Each number is 128 + 24 x the weight over the matrix's rms, rounded and kept within 0 to 255. Layers, rows and columns count from 0.

# layer 3 MLP down (transposed), 512x128, rms 0.0937, rows 73-125, columns 64-127
[[131 113 139 113 175 147 117 146 135 118 128 141 132 115 111 105 124  86  85 104 137 160 152 147 132 112 139 135 139 107 146 127  98 124 127 138 111 149 143 157 124 154  94 144 113 128 150 154 161 131 116 127 126 103 118  90 130 167 117  89 119 136 159 102]
 [140 105 136 126 173 112 139 153  74 132 132 114 132 107 129 116 126 148 154 114 119 150 125 120  94 140  66 167  82 147 125 138 107 117 107  90 131 136 144 105 127 133 150 138 134 115 117 157  84 154 104 113 153 138 140 108 116 104 124 148 150 128 104  72]
 [130 180 121  81 175 120 131 123  87 143 113 137  96  95 131  43 156 135 140  85 102  82 146 125 123 152 158 136  55 161 182 218  63 123 151 147 126 139 159  70 130 159 108 141 108 164 108 128 105 136  90 105  87 122 105 129 123 104 161 104 189 151 106 114]
 [175 193 154 133 119 129 166  99 150 180  92 113 101 109  96 166 107 145 104 150 138 122 137 140 168  85  95 120 130  79 110 100 101 163 132  77 186 121 144 134 101 141  90  98 170 171 124 137 109 174 107 148 171 154 157  41 123 119 127 186 204 144 134 104]
 [139 124 119 147 131 146 107 135  93 127 114  98 125 136  98 102  92  91 113 141 144 139  96 149 116  92  87 134 137 109 102 126 123 128 111 171 170 136  78  97 135 132  91 100 145 121 111 132 123 157 122 122 109 126 153 114 132 131 141 157 109 140 121  94]
 [125 136 117 102 141 124 176 104 116 130 129 112 137 134 141 126 100 157 163 133 113 128 105 123 128 131 106 151  96 170 122 143 135 156 123 117 147 128 121 152 156 106 129 115 125 142  99 152 107 141 129 161 162 141 120 148 109 131  91 123 143 155 112 112]
 [173 103 100 144 132  66  81 121 108 123 109 121 159 119 150  94 125  67 116  97 127  59 143 135 144 103 109 181 159 103 129 116 125 104 177 114 129 159  91  93 136 163 106 185 107 127 131 198 120 137 126 108 114 113 133 177 112 127 144 121 135 102 161 146]
 [145 136 131 116 132 146 145 122 147 149 141 139 132 121 131 130 134 101 131 145 117 121 129  84 152 112 131 127  91 175 133 100 113 176  90 126 144 105 121 189 125 150 155  88 127 117 142 113 108 119 126  97 130 132 153 117 126 137  93 129 127 136 151 106]
 [126 118 117 122 160 131 156 122 142  84 129 109 129 116 134 144  95 122 125 137 138 143 123 106 151 146 124 124  95 144 126 128 125 152 136  99 132 136  93 135 142 124 136 105 132 157 110 105  98 149 151 117  98 112 108 141 146 134 128 115 123 140 114 123]
 [116 122 145 126 134  97 128 162  92 154 142  88 120 142 134 123 114 126 150 126 113 122 110 138 116 121 112 110 129 131 143 132 156 124 132 123 131 129 129 112 146 142 129 112 134 153 160 124 115 164 117 125 146 131 140 133 127 131 128 106 179 142 111 112]
 [125 108 126 117 151 158 125 101 106 140 130 135 123 136 141 107 138 130 136 146 150 120 110 113 136 117  94 107 126 159 130 118 127 139 139 125 154 115 140 117 122 140 124 166 125 116 135 121 159 118 113 104 144 149 112 130 116 134 145 122 132 144 108 138]
 [120 145 132 111 144 125 138 148  96 112 120 119 104 141 129  99 117 143 147 126 111 177 110 118 139 109 113 141 104 122 120 158 125 100 157 119 149 129 138  79 126 146 109 144 115 133  99 170 146 134 150 130 138 133 126 128 136 118 153 140 127 152 100 152]
 [139 171  84  82  90 132 124 111 111 117 138 131  88  98  88 145 155 105 139 115 135  50 197 105 139  49 123 139 139 125 118 118 123 118  69 103 170 138 168  84 156 135 155 144 158 153 150 150 133 123  97 116 153 141 115  64 150 154 128 106 145 119 144 125]
 [128 173 135 110 107  83 124 134 138 139 113 146 163 159  98 107 117 118 169 106 105  71 142 101 138 123 151 165 182 152 141 143 146  84 144 123 116 111 134 124 146 121 108 153 107 134 112 156 164 160 107 136 158 140 150 110 138 141 127 100 152 157 136 130]
 [115 116 139 126 129 101 148 146 150 146 115 109 138  89  99 131 163 145 149 127 157 108 132 129  68 118 112 113  84 113 142 109 104 137 169 141 185 123 105 175 188 147 105  96 158 112 135 162 118  92 100 148  76 164 139 121 141  75 131 145 144 135  72 156]
 [ 99 176 127 104 182 105 124 136  91 139 137 109  95 134  98 121  98 132 149 127 128 105 137  68  85 136 113 179 126  82 107 146  87 104 116 169 104 154 171 124  99 103 143  73 122 138 122 152 138 117 127 132 109 121 107  73 156 159 120  93 148 106 155 125]
 [177 139 104 100 131  72  88 134  90  88 107 169 130  94 131 129 104 128 128  72 114  52 140  85 130  71 122 183 164 105 141 180 116 105 141  75 133 163 138 132 178 189 126 123 114 150 102 179 161 136 140 171 158 149  68 133 143 160 137 139 139 145 121  89]
 [140  98 134 129  90 137 125 125 144 141 129 138 128 113 138 117 153 106 116 154 133 109 105 123 153 124 117 114 142 130 131 145 131 122 107 148 122 119 129 117 142 102 117 128 144 146 135 114 141 139 125 102 133 137 143 122 127 134 126 118 129 147 118 130]
 [141 130 149 130 109 139 124 111 135 104 132 130 103 173 137 128 151 135 111 151 138 122 141 125 110 130 108 137 134 155 150 137 133 113 127 135 115 164 152 126 121 139 100 113 127  97 104 147 123 157 123 118 117 123 159 110 115 152 159 144 120 137 128 107]
 [100 107 107 122 153  83 138 184 129 127 134  92 150 113 179  87 116 141 112 102 131 125 144 117  76 124  98 153 126 152 115 152  97 131 125 139 154 173 143 123 133 163 105 107 151  96 117 192 105  88 107 105 136 126 113 104 142  65 139 145 119 177 107 101]
 [ 83 161  99  92 167 121 135  94 154 111 102 134  92 154 134  91 140 126 143 144 107  86 108 116 103 112 112 142 124 163 137 123 138 172 104 116 147 130 134 140 136 114 153 112 145 148 122 141 118 150 162 164 134 173 134 135  94 138  79 151 109 144 130 108]
 [ 96 146  73  94 162  75 112 119 123 103 133 152 135  93 102 125 133  99 151 102 135  81 209 102 118 133 157 143 113 117 146 121 164 107 140 142 134 154  99 117 157 141 202 173 112 184 148 163 164 148  60 109 174 156  93 106  99 170 121 107 208 108 103 152]
 [155 129 120 111 133 132 132 130 127  92 106 163  93 116 141 133 120 122 112 116 114 114 108 127 118 120 125 127 131 154 140 145 126 117 109 114 135 167 125  97 108 134 134  99 132 132 117 166 119 134 156 134 130 141 102 105 142 138 155 129 121 153  85 144]
 [ 94 170  82 111 142 103 138 154 132 157 115 139 132 143 136  72  98  76 127 132 129  93 108 106  88 148 147 112 159 113 149 125 138 120  66 133 113 160 168 117 118 159 131  98 141  93 136 161 150 142 132 118 113 133  87 105 166 149 121 129 159 140 120 134]
 [141 144 125  87 145 130 105 126 118 154 124 128 134 142 123 123 124 109 163 119 109 129 121 123 128 148  84 154 109 163 115 109 118 117  80  89 143 126 130 108 107 104  94 123 153 130 144 170 125 173 150 161 143 156 151 146 100 106 113 136 169 136 108  98]
 [185 128 130  90 136 109  87 115 129 146 126 123 179 137 118 129 116 119 152 125 174 134 158  96 151 155 150 185 147  80  99 163 112 123 120 130 115 138  63 122 123 139 132 147 121 141 112 176 157 106 146  95 149 129  88 161 104 128 138  88  94 137 100 165]
 [105 192 127  80 140  86 118 131  46 124 116 134  98  86 196  56 158 172 132  89 107  74 130 126  81 131 126 138  60 122 180 226  78  87 158 126  90 180 128  54 157 179  95 185 109 148 100 171 129 140 143 123  96 101 141  90 162 115 188 124 173 151 130 130]
 [190 140 137 117 107 138 146 119  86 119 147 147 128 123 131 161 157 120 104 113 119  76  92 147 120 109 107 121 113 140  81 163 130 120 125 149 112 132 138 121 147 142 151 130 150 125 114 131 157 139 119 108 110 127 188 168 127 133 103 144 137 120 144 126]
 [ 84 151 142 162 100  70 126 109  90 141  90  99  94 130 128 167 136 157 130 131 154  93  97  99 125 133 149 158 146 122 128 121 148 122 155 141 122 237 136 107 131  96 149 130 168 118 154 159 151 111 122 142 109  86 127 148 118 106 177 129 156 125 103 132]
 [112 140 121 146  91 103 112 138  83 151  91  70 127 155 113 109 149 112 109 140 143  70 122 118 101 149 140 142 129 154 144 105 150 133 113 146 141 148 123 116 131 115 131 127 118  95 126 160 130 109 103  93 157 123 121  86 112 102 157 129 120 158 119 123]
 [135 119 124 135 104 132 134 143 131 115 136 141 154 122 149 111 126 113 118 123 114 101  84 126 114 138 147 142 104 131 122 112 163 133 105 146 131 136 141 117 143 137 130 100 138 100 120 135 118 111 116 119 169 133 112 103 149 143 114 123 136 151 130 108]
 [157 124 133  94  81  88 123 159 122 122 108 115 126 105 141 151 125 119 120 143 154 123 147 128 109  88 111 125 107  93 130 173 127 177 114 134 100 149 121 110 158 125 111  67 142 161 138 128 158 140 119  57 152 144 127 111 117 149 137 112 133 186 117 112]
 [151 123 138 115 147 126 149 111 114 106 131 111 132 152 124 112 126 126 131 113 135 125 140 123 122 121 130 144 121 107 138 118 128 126 145 118 148 118 103 121 158 127 108 119 112 124 100 136 124 145 155 135 121 116 143 128 143 165 126 147 121 124 120 139]
 [132 104 132 137 143 112 124 133 124 116 130 106 137 100 150  91 135 122 133 124 131 125 114 112 113 119 136 144 123 134 124 152 100 119  97 136 109 159 144 112  74 120 137 105 111 141 107 146 133 118 115 121 140 149 143  97 134 131 122 112 137 140 113 134]
 [142 109 122 129 135 114 138 177 101 139 111 115 122 151 144 108  78 122 135 152 149  88 112 127 132 131 134 114 152 138 143 162 135 103 148 174 110 146 141  93 130  90 129 109 123 116  75 144 144 139  96  87 147 132 149  88 124 129 148 124 138  99 150 129]
 [102 119 106 137 154 129 111 129 164  56 143 132 129 133 163 162 121 162  74  86 103 149 119 171 186 207 147 150 112  91 165  99 123 120 112 110 132 141 122  76 109 146 126  92 157 142 110 131 122 102 184 149 120 138 145  79  94 134 148 103 141 173 136 152]
 [122 118 114 145 126 109 102  98 134 123  90 133 162 107 124 127 152 115 116 154 127  64 155 116 164 125 172 122 118 127 114 144 131 109  96 156 116 170 159  82 122 116 142 122 131 115 144 151 130  98 121 117 141 122 103  58 135 162 145 102 136 134 151 122]
 [132 158 110  97 128 118 184  64  99 102 109 104  87 103 109 125 142  58 119 102 138  82 152 119 191  61 112 169 117 166 149 117 145  95  60 145 125 150 118 105 160 109 140 172 144 195 119 153 116 109 124 112 142 170 115 104 121 160 153 128 102 146 128  91]
 [ 97 157 140  69 133  91 137 156 151 142 101 129  95 128 138 139 137 157 161 129 104 109 114 122 123 119 108 148 141 167 113 121 114 142 102 128 144 113 129 142 159  98 151 107 131 144 127 146 124 150 128 137 116 144 133 145 110 137  89 133 120 147 143 138]
 [124 163 123  71 129 103 129 100 129 119 116 122 121 103 127 123 147 100 148 147  92  82 152 110 142 111 107 148 108 145 113 152 115 112 116 134 142 141 142 114 142  90 135  89 148 149 128 155 133 119 131 125 181 153 129  93  91 139 119 126 154 174 138 136]
 [115 122 150 113 178  95 117 139 114 123 138 112 135  77 138 108  96 134 123 112 101  88 149  98  97 133 101 160 107 112 100 120 111 105 109 183  83 168 161 121 140 136 125 101 128 121 119 134  98 121 141 128 155 150 114  81 123 123 132 127 130 118 142  86]
 [136 140 125 118 117 125 108 122 117 126 131 119 100 113 134 107 113 134 138 135 144 106 113 143 103 144 141 139 118 135 146 132 109 132 105 141  95 134 138 142 116 138 104 124 122 132 109 147 157 115 118  85 133 127 136 119 137 125 124 150 134 136 143 119]
 [105 159  78 100 128 138 140 137  73 129 113 131 117 136 160  85 179 162 150 107 114 122 153  99 101 115 121 122  64 153 178 188  84 136 146 146 108 154 127  78 146 194 107 146 138 159 114 142 109 104 147 104  98 131 106  90 135  97 179 105 156 173 127  91]
 [151 179 139 155  76 107 153 111 119 142 120  73 149 112 139  85 100  93 133 109 136 100  97 120  91 111 126 139 130 132 128 121 163 111 149 150 141 162 139 103 100 149 112 117 133  79 122 147 149 149 128 126 153 139 133 130 116 140 134 104 178 116 134 142]
 [115 122 144 107 126 102 117 130 109 110 106  97 103 124 154 124 133 125 137 123 145  98 114 110 105 131 104 159 138 119 108 124 124 115 117 146 107 149 135 110  93  92 128 125 141 120 155 158 134 137 141  93 140 143 109 124 130 126 129 113 133 134 130 104]
 [144 158 126 114  98 118 145 126 140  72 122 133  72  89 200 143 139 170 121 125 102  83 142 134  94 124 148 127  88 113 115 162 125 115 144 154 139 127 121 145 194 103 132 113 119 142 132 135 125 126 149 101  98 114 171 153 160 102 140 132 151 112 136 138]
 [167 126 133 138 130 135 145 116 110 121 140 146 109 111 164 155 172 164 130 102 146 102 128 104 123 102 140 129 106 141 113 108 140 123 111  82 138 131 135 113 130 128 143  98 150 129 173 149 117 115 114  94 126 120 135 122 140  97 102 153 123 136 113 113]
 [138 116 111 129 126 135 140 128 140 128 119 132 110 115 147 105 120 130 115 121 119 124 129 154 129 123 138 125 129 131 160 129 105 138 141 127 124 113 124 127 131 123 105 152 121  90 130 136 122 139 109 121 104 118 148 136 151 143 112 125 110 131 144 114]
 [159  99 155 130 108  76 109 126  77  97 137 126 121 114 132 121 162 126  87 106 129  96 131 108 122 126 179 125  71 146 125 125 127 110 136 162 169 135 117 146 109 122 119 134 134 129 135 121 141 132 112 112 140 109 125 156 120 149 130 148 159 127 135 156]
 [105 152 136 126 131 121 120 162 101 114 111 120 103 109 138 124 104 130 167 129  91 101 136  87 116 116  92 131 117  95 133 167 156 104 162 152 118 130  84 109 135  91 141  72  96  81  99 127 128 103 156 148  92 123 118 130 128 154 127 129 150 144 161 148]
 [137 160 178 113  78  92  52 142 113 133 126 129 157 140 110 134 106 124 140 103 120  80 117 112  89 186 168 164 159 133 182 146 103 141  87 109  41 139 124  94 141 121 139 133 143 103 132 158 129 178 124 129 130 125  45 183 127  93 146 134 162  56 170  93]
 [145 141 102 116 129 108 103 166 136 164  71 103 115 146 132 160 131 104 128 144 142 106  81 130 118 144 111 113 136 146 163 137 111 121 102 173 119 134  98 108 118 115 114 108 173 116 148 151 137 100 127  80 130 124 125 124 118 100 140 148 117 147 130 153]
 [ 86 162  69 132 101 130  74 151  80  33 116 109  90  62 149 144 185 122 129  68 137 117 124 128  61 136 164 135  59 134 112 148 142 100 122 179 114 150 118 149 160  88 139 112  92 146 110 149 129 118 103 126 112 156 149 190 208 119 111 139 164 105  75 139]]
# layer 3 MLP up, 512x128, rms 0.131, rows 74-125, columns 64-127
[[131 129 136 143 143 147 136 118 117 152 121  98 131 163  99 168 170  91 158 143 152 123 100 105 142 148 124 125 108 125 127 109 162 131 107 120 104 128 136 116  64  99 156 176 123 101 161 136 130 143  64 179 153 151 131  85 130  84 129 124 143 126 128 146]
 [110 127 156 112 150 112 101 124 141 166 129 131 144 138  83 150 185 108 156 128 148  96 108 117 133 128 115 145 120 111 145 123 153 126 170 142 133 140 121 139  69 129 136 154 153 141 143 167 114 127 136 124 124 137 115 116 119  97 112 137 167 110 147 130]
 [129 136 104 130 156 107 151 166 133 143  78 105 121 128 110 123 150  70 124 102 107  43  71  34  73 137 200 169 118 100 185 141  97  72 190 169 114 132 122  94 103 104 125  99 106 110 142 110  76 149  80 107 116 146 127 138 138  56 147 123 110 136 114 151]
 [ 66 137 130  99 144  80 124 103 131 166 128 123 133 160 124 112 165 113 130 138 176 124 128  87 104 151 139 100 144 141 161 132 150 104 157 143 138 141 123  82 102 126 142 166 132 119 164 127 136 114  81 105 119 153 125  95 112  84 149 106 141 146 147 171]
 [114 136 144 133 146 127 133 109 112 145 131  97 150 121 131 129 157 145 138 140 190 102 103  96 120 113 116 145 115 136 130  92 175 122 141 133 129 128 159 121  90  93 150 133 182 140 114 176 115 137  91 154 201 126 154 122 110 154 132 111 139 138 145 130]
 [100 131 122 106 147 105 114  99 141 152 111 114 182 135 100 153 196 122 120 104 121  93 133  77 107 103 111 115 112 132 141  74 181 106 124 173 133 146 121 125 112 137 134 131 138 144 159 160 113 142  86 133 153 135 115 105 109  95 124 124 135 171 141 150]
 [141 131 124 119  97  97 140  80  88 132 117 144 136 153 127 149 226 131 110 131 138 107 119 117  76 137 161 141 101 142 122 138 160 112 124 129 147 172 157 153 119 134  90 141  98 107 155 127 117 123 147  94 115 134 111 141 124  98 144 179 134 128 132  97]
 [130 131 116 128 107 120 130 114 127 138 139 132 140 140 144 105 159 153 132 118 169 109 142 116  97  86 124 137 125 128 114 121 109 107 131 116 125 143 183 140 126 144 117 126 118 135 175 141 158 159 151 101 119 135 142  49 121 136 123 114 146  91 144 135]
 [ 87 139 162 137 138 103  96 152 136 152 103 135 171 130 124 113 142 129 155 157 141 121 137 125  98 120 133 151 140 135 164 123 171 106 142 138 117 130 159  69  94 107 147 160 154  90 155 149 101 152 123 130 154 140 124  96  95  95 135 112 126 129 122 150]
 [ 81 127 153 102 131 118  96  92 135 163 130 112 155 145 140 110 137 114 160 158 153 128 103 114 125 136 132 138 131 141 151 134 148 109 152 114 140 133 136 102  97 113 151 160 115 128 167 138 138 107  75 133 125 147 140  86 100 128 144 103 126 149 137 181]
 [120 147 139  94 147 116  89 120 111 164 117 129 143 123 127 159 147 115 147 171 133 128 126 122 124 120 149 136 152 139 132 105 164 111 185 109 140 146 175  98  80 108 156 127 154 106 184 173 119 114 132 162 125 163 131  75  93  99 132 124 140 121 162 138]
 [144 132 149 131 168 103 104 126 112 120 127 152 125 166  99 154 142  84 116 105 147  93 157  91 124 103 191 129 147 148 131 147 124 112  85 145 120 145 150 128  67 115 125 153 136  95 150 108 145 161 135 117 130 146  92 130 125 161 150 158 123 122  97 152]
 [119 132 132 116 168  95  99 115 114 144 115 146 119 130 112 159 136 113 154 120 118 105 135  97  95 101 151 166 166 172 172 133 136 105 112 142 133 140 133 151 123 129 135 159 130 122 156 143 138 173  84 137 152 137 138 112 110 120 128 109 139 125 154 154]
 [ 98 114 131 147 128  30 120 163 128 135  72  98 157 119 117  89 139  97 128 128 112  59 137 120 105 152 114 138 210 113 113 141 150 123 132 170 139 130  84  75  86 141 158 127 117 117 155 108 164 149 107  84 143 129 129 115 132 120 179 120 167 107 120 119]
 [115 151 129 133 137 109  99 100 154 117 108 143 134 125 108 146 120 102 151 154 123  92 100 100 114 142 130 106 140 115 156 131 123  98 141 114 104 134 106 104  34 122 170 108 130 160 179 130 117 138 138 155 148 119 109 145 115  93 165 127 132 117 149 163]
 [144 134 127 118 135 118  90 140  80 154 139 118 149 138 115 151 174  82 140 128 147 100 120 100 109 125 142 165 135 115 142 115 160 126  89 134 136 136 138 157 145 121 137 184 155 147 162 157 162 138 119 110 127 139 147 104 124 132 117 138 131 108 129 117]
 [107 122 143  92 144 117 100 119 110 136 121 120 130 144  96 151 139 108 171 139 156 118  97  93 128 124 131 121 142 144 139 103 136  88 128 158 122 136 146  97 132  80 134 124 153 123 144 160 139 136 115 122 142 152 163 111  97 126 140 114 139 145 125 154]
 [127 136 134 116 131 113  99 117 136 129 123 129 142 125 120 109 164 131 152 138 177 110  95  88 129  87 153 131 115 144 153 118 172  94 144 115 141 122 157 110 108 105 132 124 174 101 180 167 140  99 126 107 115 128 148  90 112 107 114 112 163 131 155 145]
 [ 96 131 159 114 152 136 128 127 151 122  93 112 132 138 111 140 132  77 113 140 128 103 131 103 133 110 160 132 122 141 113 112 185 148 171 163 107 125 133 140 111 125 127 118 144 137 165 139 121 145  94 131 128 143 112 106  96  81 137 130 111 121 138 139]
 [109 127 151 120 146  82  99  88 149 135 119 103 132 145 104 126 179  84 145 139 141  25 115 126 134 106 117 120 114 134 128  86 128 114 134 120 121 132 132 107  81 137 167 150 150 159 137 190 153 139  98 146 157 132 179 173 105 155 138 117 129  82 134 115]
 [130 115 167 122 151 125 135 120 119 171 111 108 142 142 109 158 168 112 138 120 135  70 128  71  94 133 113 120 132 130 128 119 137  80 152 149 142 119 141 131  91 106 164 121 127 141 154 153 141 161 101 113 131 153 131 135 118 134 110 100 157  99 135 115]
 [134 128 121 109 127 120 105 133 132 152  94  85 129 123 137 157 126 105 136 121 119 124 108 121 105 131 159 142 140 118 130 112 123  95 151 122 144 152 131 128 111 112 146 153 169 116 168 138 137 105 124 133 120 144 145 102  91 118 138 117 142 125 166 134]
 [108 138 125  98 127 108 115 102 122 120 109 129 132 116 114 131 124 114 158 142 103 115 123 128 124 125 147 145 123 125 139 126 123  98 137 142 121 165 139 125  99 137 156 127 120 145 156 139 138 131 125 134 128 134 133 132 116  93 125 110 115 139 158 144]
 [ 99 155 168 119 137 104  77 116 143 179 105 104 147 165 119 148 180 105 157 174 150 126 113 128 144 152 126 127 114 124 135  98 168 118 122 121 112 130 151  98  37  95 133 147 142 135 164 170 137 130  81 149 149 125 154 147 108 119 123 110 142 167 117 114]
 [124 126 131 136 138 113  85 141 138 160 138  83 174 142 113 110 158 101 140 103 173 116 105 129 122 124 127 144 126 146 126  76 136 120 132 143 151 121 127 125  94 113 164 141 144 116 138 124 133 153  81 142 155 119 138  89  99 122 115  71 139 129 127 146]
 [ 93 129 145 113 148 129 129  87 141 136 107 124 159 130 104 139 201  87 150 146 169 119  83 138 113 138 134 148 118 148 151 112 160 106 160 130 126 128 138 143  66 136 131 149 142 106 159 147 109 133 119 130 139 140 130 109 112  88 128 130 160  92 172 132]
 [ 98 142 151 119 156  88 109 102 125 167  89 101 171 121 132  97 163 121 154 135 159 124 124 105 122 121 133 160 149 149 137 107 189  80 150 117 135 145 123 119  87 111 156 127 143 103 157 162 138 143 101 115 133 179 134  73 132  78 158 114 188 124 146 142]
 [114 161 132 126 130  93 102 111  93 106  78 100 120 121 130 134 140 128 118 174 117 124 114 111 112 133 128 134 131 149 125 116 148 128 134 117 123 173 127 108 133 147 138 111 164  86 131 144 109 125 128 143 115 145 131 132 125 117 175 118 125 124 125 137]
 [ 98 140 154 129 122 101 101 104 108 152 122 106 116 119 125 121 129 111 128 155 128 116 115 101 113 136 136 133 150 127 126 118 128 130 153 118 133 167 113  95 142 152 163 137 151 101 126 140 116 131 102  86 163 122 109 116 112 114 175 122 121 119 126 148]
 [129 135 153 111 169  87  97 117 108 127 125 142 139 155 101 152 117  81 114 120 105 103 126 119 107 135 160 140 132 136 149 114 123 136 164 134 118 110 156 121 103 115 133 106 156 101 144 135 161 139  89 100 123 112  99 115 108 126 134 135 146 121 142 143]
 [113 130 146 127 159 115  97 131 112 148 121 100 142 119 108 145 156 115 170 156 161  94 118 104 112 105 147 153 127 139 154 111 133 103 174 135 113 141 132 113 104  84 140 157 161 128 154 138 155 133 135 123 137 140 129 130  87  93 138 113 122 149 120 119]
 [ 80 127 146 109 141 107 105 112 122 170 119  94 159 102 101 109 156 104 143 154 144 116 105  96 116 109 129 139 158 163 161 100 134 106 173 120  89 145 127 106 106 123 153 148 144 101 163 153 132 122  96 135 155 154  93  90 106 126 123 125 159 124 132 121]
 [114 128 155  99 152 105 108 128 118 163 107 116 153 118 122 132 131 120 132 133 132 128  78 126 131 127 140 156 129 143 132 101 134  98 150 145 108 132 118 107 104 114 153 114 141  82 149 122 144 114 120 135 164 159 144 107  96 115 136 119 150 136 153 156]
 [ 83 129 138 111 134 124 116 115 128 150 129 107 147 130 136 114 124 146 131 153 160 135  80 132  89 143 134 130 135  91 152 150 128  98 143 150 107 134 175 103 121 107 123 123 134  86 139 136 143 123 100 135 145 137 116  27 137 116 126  95 144 124 157 150]
 [114 118 101 123 105  89  95 178 156 191  42 131 120 151 140  97 124  47 130 104 151  51 134  74  72 133 209 118 117 125 164 161  86 112 151 192  85 178 105 112 127  99 128 158 141 137 190 119 161  76 128 115 106 134 137 163  99 107 149  73 149 135  83 167]
 [140 140 163 115 143  86 101 121 135 122  85 112 130 148 130 152 149 114 133 145 133 151 102 112 126 157 159 135 148 134 129 115 104 116 144 138  86 125 158 119 120  90 134 147 139 117 112 114 128 136 154  98 100 121 138 100 110 140 145  91 131 130 141 114]
 [128 121 174 113 115 100  94 117 125 126 100  90 141 132 131 104 134  99 134  99 135 107 143 103 151  98 173 109 182 144 152 125 123 124 102 151 143 109 136 118  85 108 140 144 142  98 141 128 194 138  83 105 135 110 136 137  89 105 133 134 157 153 114 141]
 [ 80 116 147 100 133 117  95 112 114 138 138  87 111  97 121 147 157  87 132 173 136 107 113 116 139 121 119 127 126 141 111 110 162  94 133 127 127 153 140  94  73  86 127 142 189 118 161 151 170 112  96 162 166 148 150 146 116 136 139 127 126 139 134 143]
 [105 156 180  98 124 119 114  89 130 141 103 127 122 118 103 141 146 105 150 124 106  97 124 102 127 112 141 135 140 190 106 123 140 107 142 122 139 140 151 105 107 120 115 151 129 100 132 141 153 121  95 132 152 138 137 147 113 139 123 109 136 100 124 146]
 [113 127 146 157 149 108 151 134 136 138  79 123 140 118 109 105 125  99 121 144 128  79 100  75 113 112 139 115 119 158 154  94 200 111 133 174 101 109 125  97 137 112 144  90 147 127 166 128 140 124 107 143 124 118 117 136 103 105 162 138 131 121 128 133]
 [106 145 141 111 153 116  98 110  94 143 105 118 148 140 110 156 127 114 110 126 150  97  99 127 124 129 147 164 162 143 159 124 153 111 138 137 112 126 145 126 118 130 125 137 153  64 136 167 179 125  83 121 162 109 128 117 129 137 142 116 142 126 163 121]
 [133 126 171  90 128 122 133 132 134 137 146 123 156 104  87 140 192 120 168 113 141 122 105 118 153 123 130 132 149 145 124  87 150 122 164 135 149 132 113 132  81 121 146 147 155 111 124 160 122 131 113 124 119 107 138 120 100 109 127 139 139 121 144 112]
 [119 123 108 149 135  62 116 116  89 121 122 147 132  88 113 102 100 119 132 107 137 138 142  84  96  99 182 142 127 140 160 120 154  92 140 164 127 126 133 121 111 138 146 116 156 110 214 138 132 143  87 109 145 137 171 115 124  54 132 119 125 119 139 155]
 [ 96 124 153  93 142 106 127 107 101 136 144 128 135 118 117 132 153 106 128 146 118 142  91 121 161 137 120 154 143 151 147 112 187  80 121  98 150 134 116 108 105  93 114 143 133  85 151 151 177 102 108 121 174 131 156 127 128 111 143 142 140 103 151 153]
 [137 138 120 144  91 125 155 139 125 125  96  99 111 168 118 106 105  49 127 100 131  77 141  81 127 141 177 198 128 196 173 173  83 118 107 194 131 147  81 107  88 135 184 158 148  87 149 176 146 125  88  97  99 106 124 160 124  97 145  82 174 154 128 123]
 [143 134 127 122 110  90 154  75 110 112  90 112 109  90 149 146 114 154 143 141 171 106  80 101 110  93 146 126 112 157 145 122 159 104 146 134 127 152 123 119  77 133 119 106 140 102 168 126 112 115 110  98 135 148 108 109  99  63 158 174 110 141  92 125]
 [106 123 126 133 131 106 117  99  95 155 104 151 161 128 119 134 154 112 126 135 128 111 115  91 107 131 131 160 150 161 144 116 132 120 185 168 122 137 141 116  89 128 139 108 146 112 163 157 121 110 115 104 156 142 117 126 123 110 160 138 152 129 150 129]
 [121 145 152 133 139  86 135 103 108 123 118 120 108 132 134 129 129 144 109 155  77 116  74 122 147 103 142  92 149 140 127 124 131 128 164 105 147 186  97 146 119 139 155 134 127  95 119 156 117 127 101 129 165 113 139 114 108 123 160 164 135 119 139 122]
 [105 126 108 145 113 132 103 111 150 137 114 125 102 146 114 118 140 125 141 136 147 137 112  90 101 147 118 150 118 116 143 150 124 110 119 101  77 106 125 123 103 118 145 105 104 114 178 157 113 116  95 150 151 140 113 126 126  89 146 109 161 148 118 172]
 [138 155 122 129 118 142 105 153  94 138 118 127 167 103 118 140 158  65 117 149 154 116 150 114 102 130 126 149 155 191 118  70 175 124 114 169 132 127 107  84 146 115 154 184 109 149 144 140 165 135  67 134 146 148 123  94 120 122 132 144 156  66 158 205]
 [ 77 116 112 131  98 102 118 123 126 155 122 102 115 151 135 111 129 109 137 147 143 114 118 129 124 133 150 149 131 137 142 126 113 114 156 127 137 129 113  68 106 104 130 162 134 123 158 143 121 101 108 100 133 137 137 128  96  90 155 130 129 143  85 135]
 [126 124 152 109 116  63 128  84 154 157 122  99 125 143 133  59 129  84 111 122  89 147 135 114 137 114 123 142 151 211 133 135 121 151 119 172 158 152 106 104  94 135 123 112 123  52 172 125 111 100  83 123 178 114  83 158 131 131 192 112 163 112 104 111]]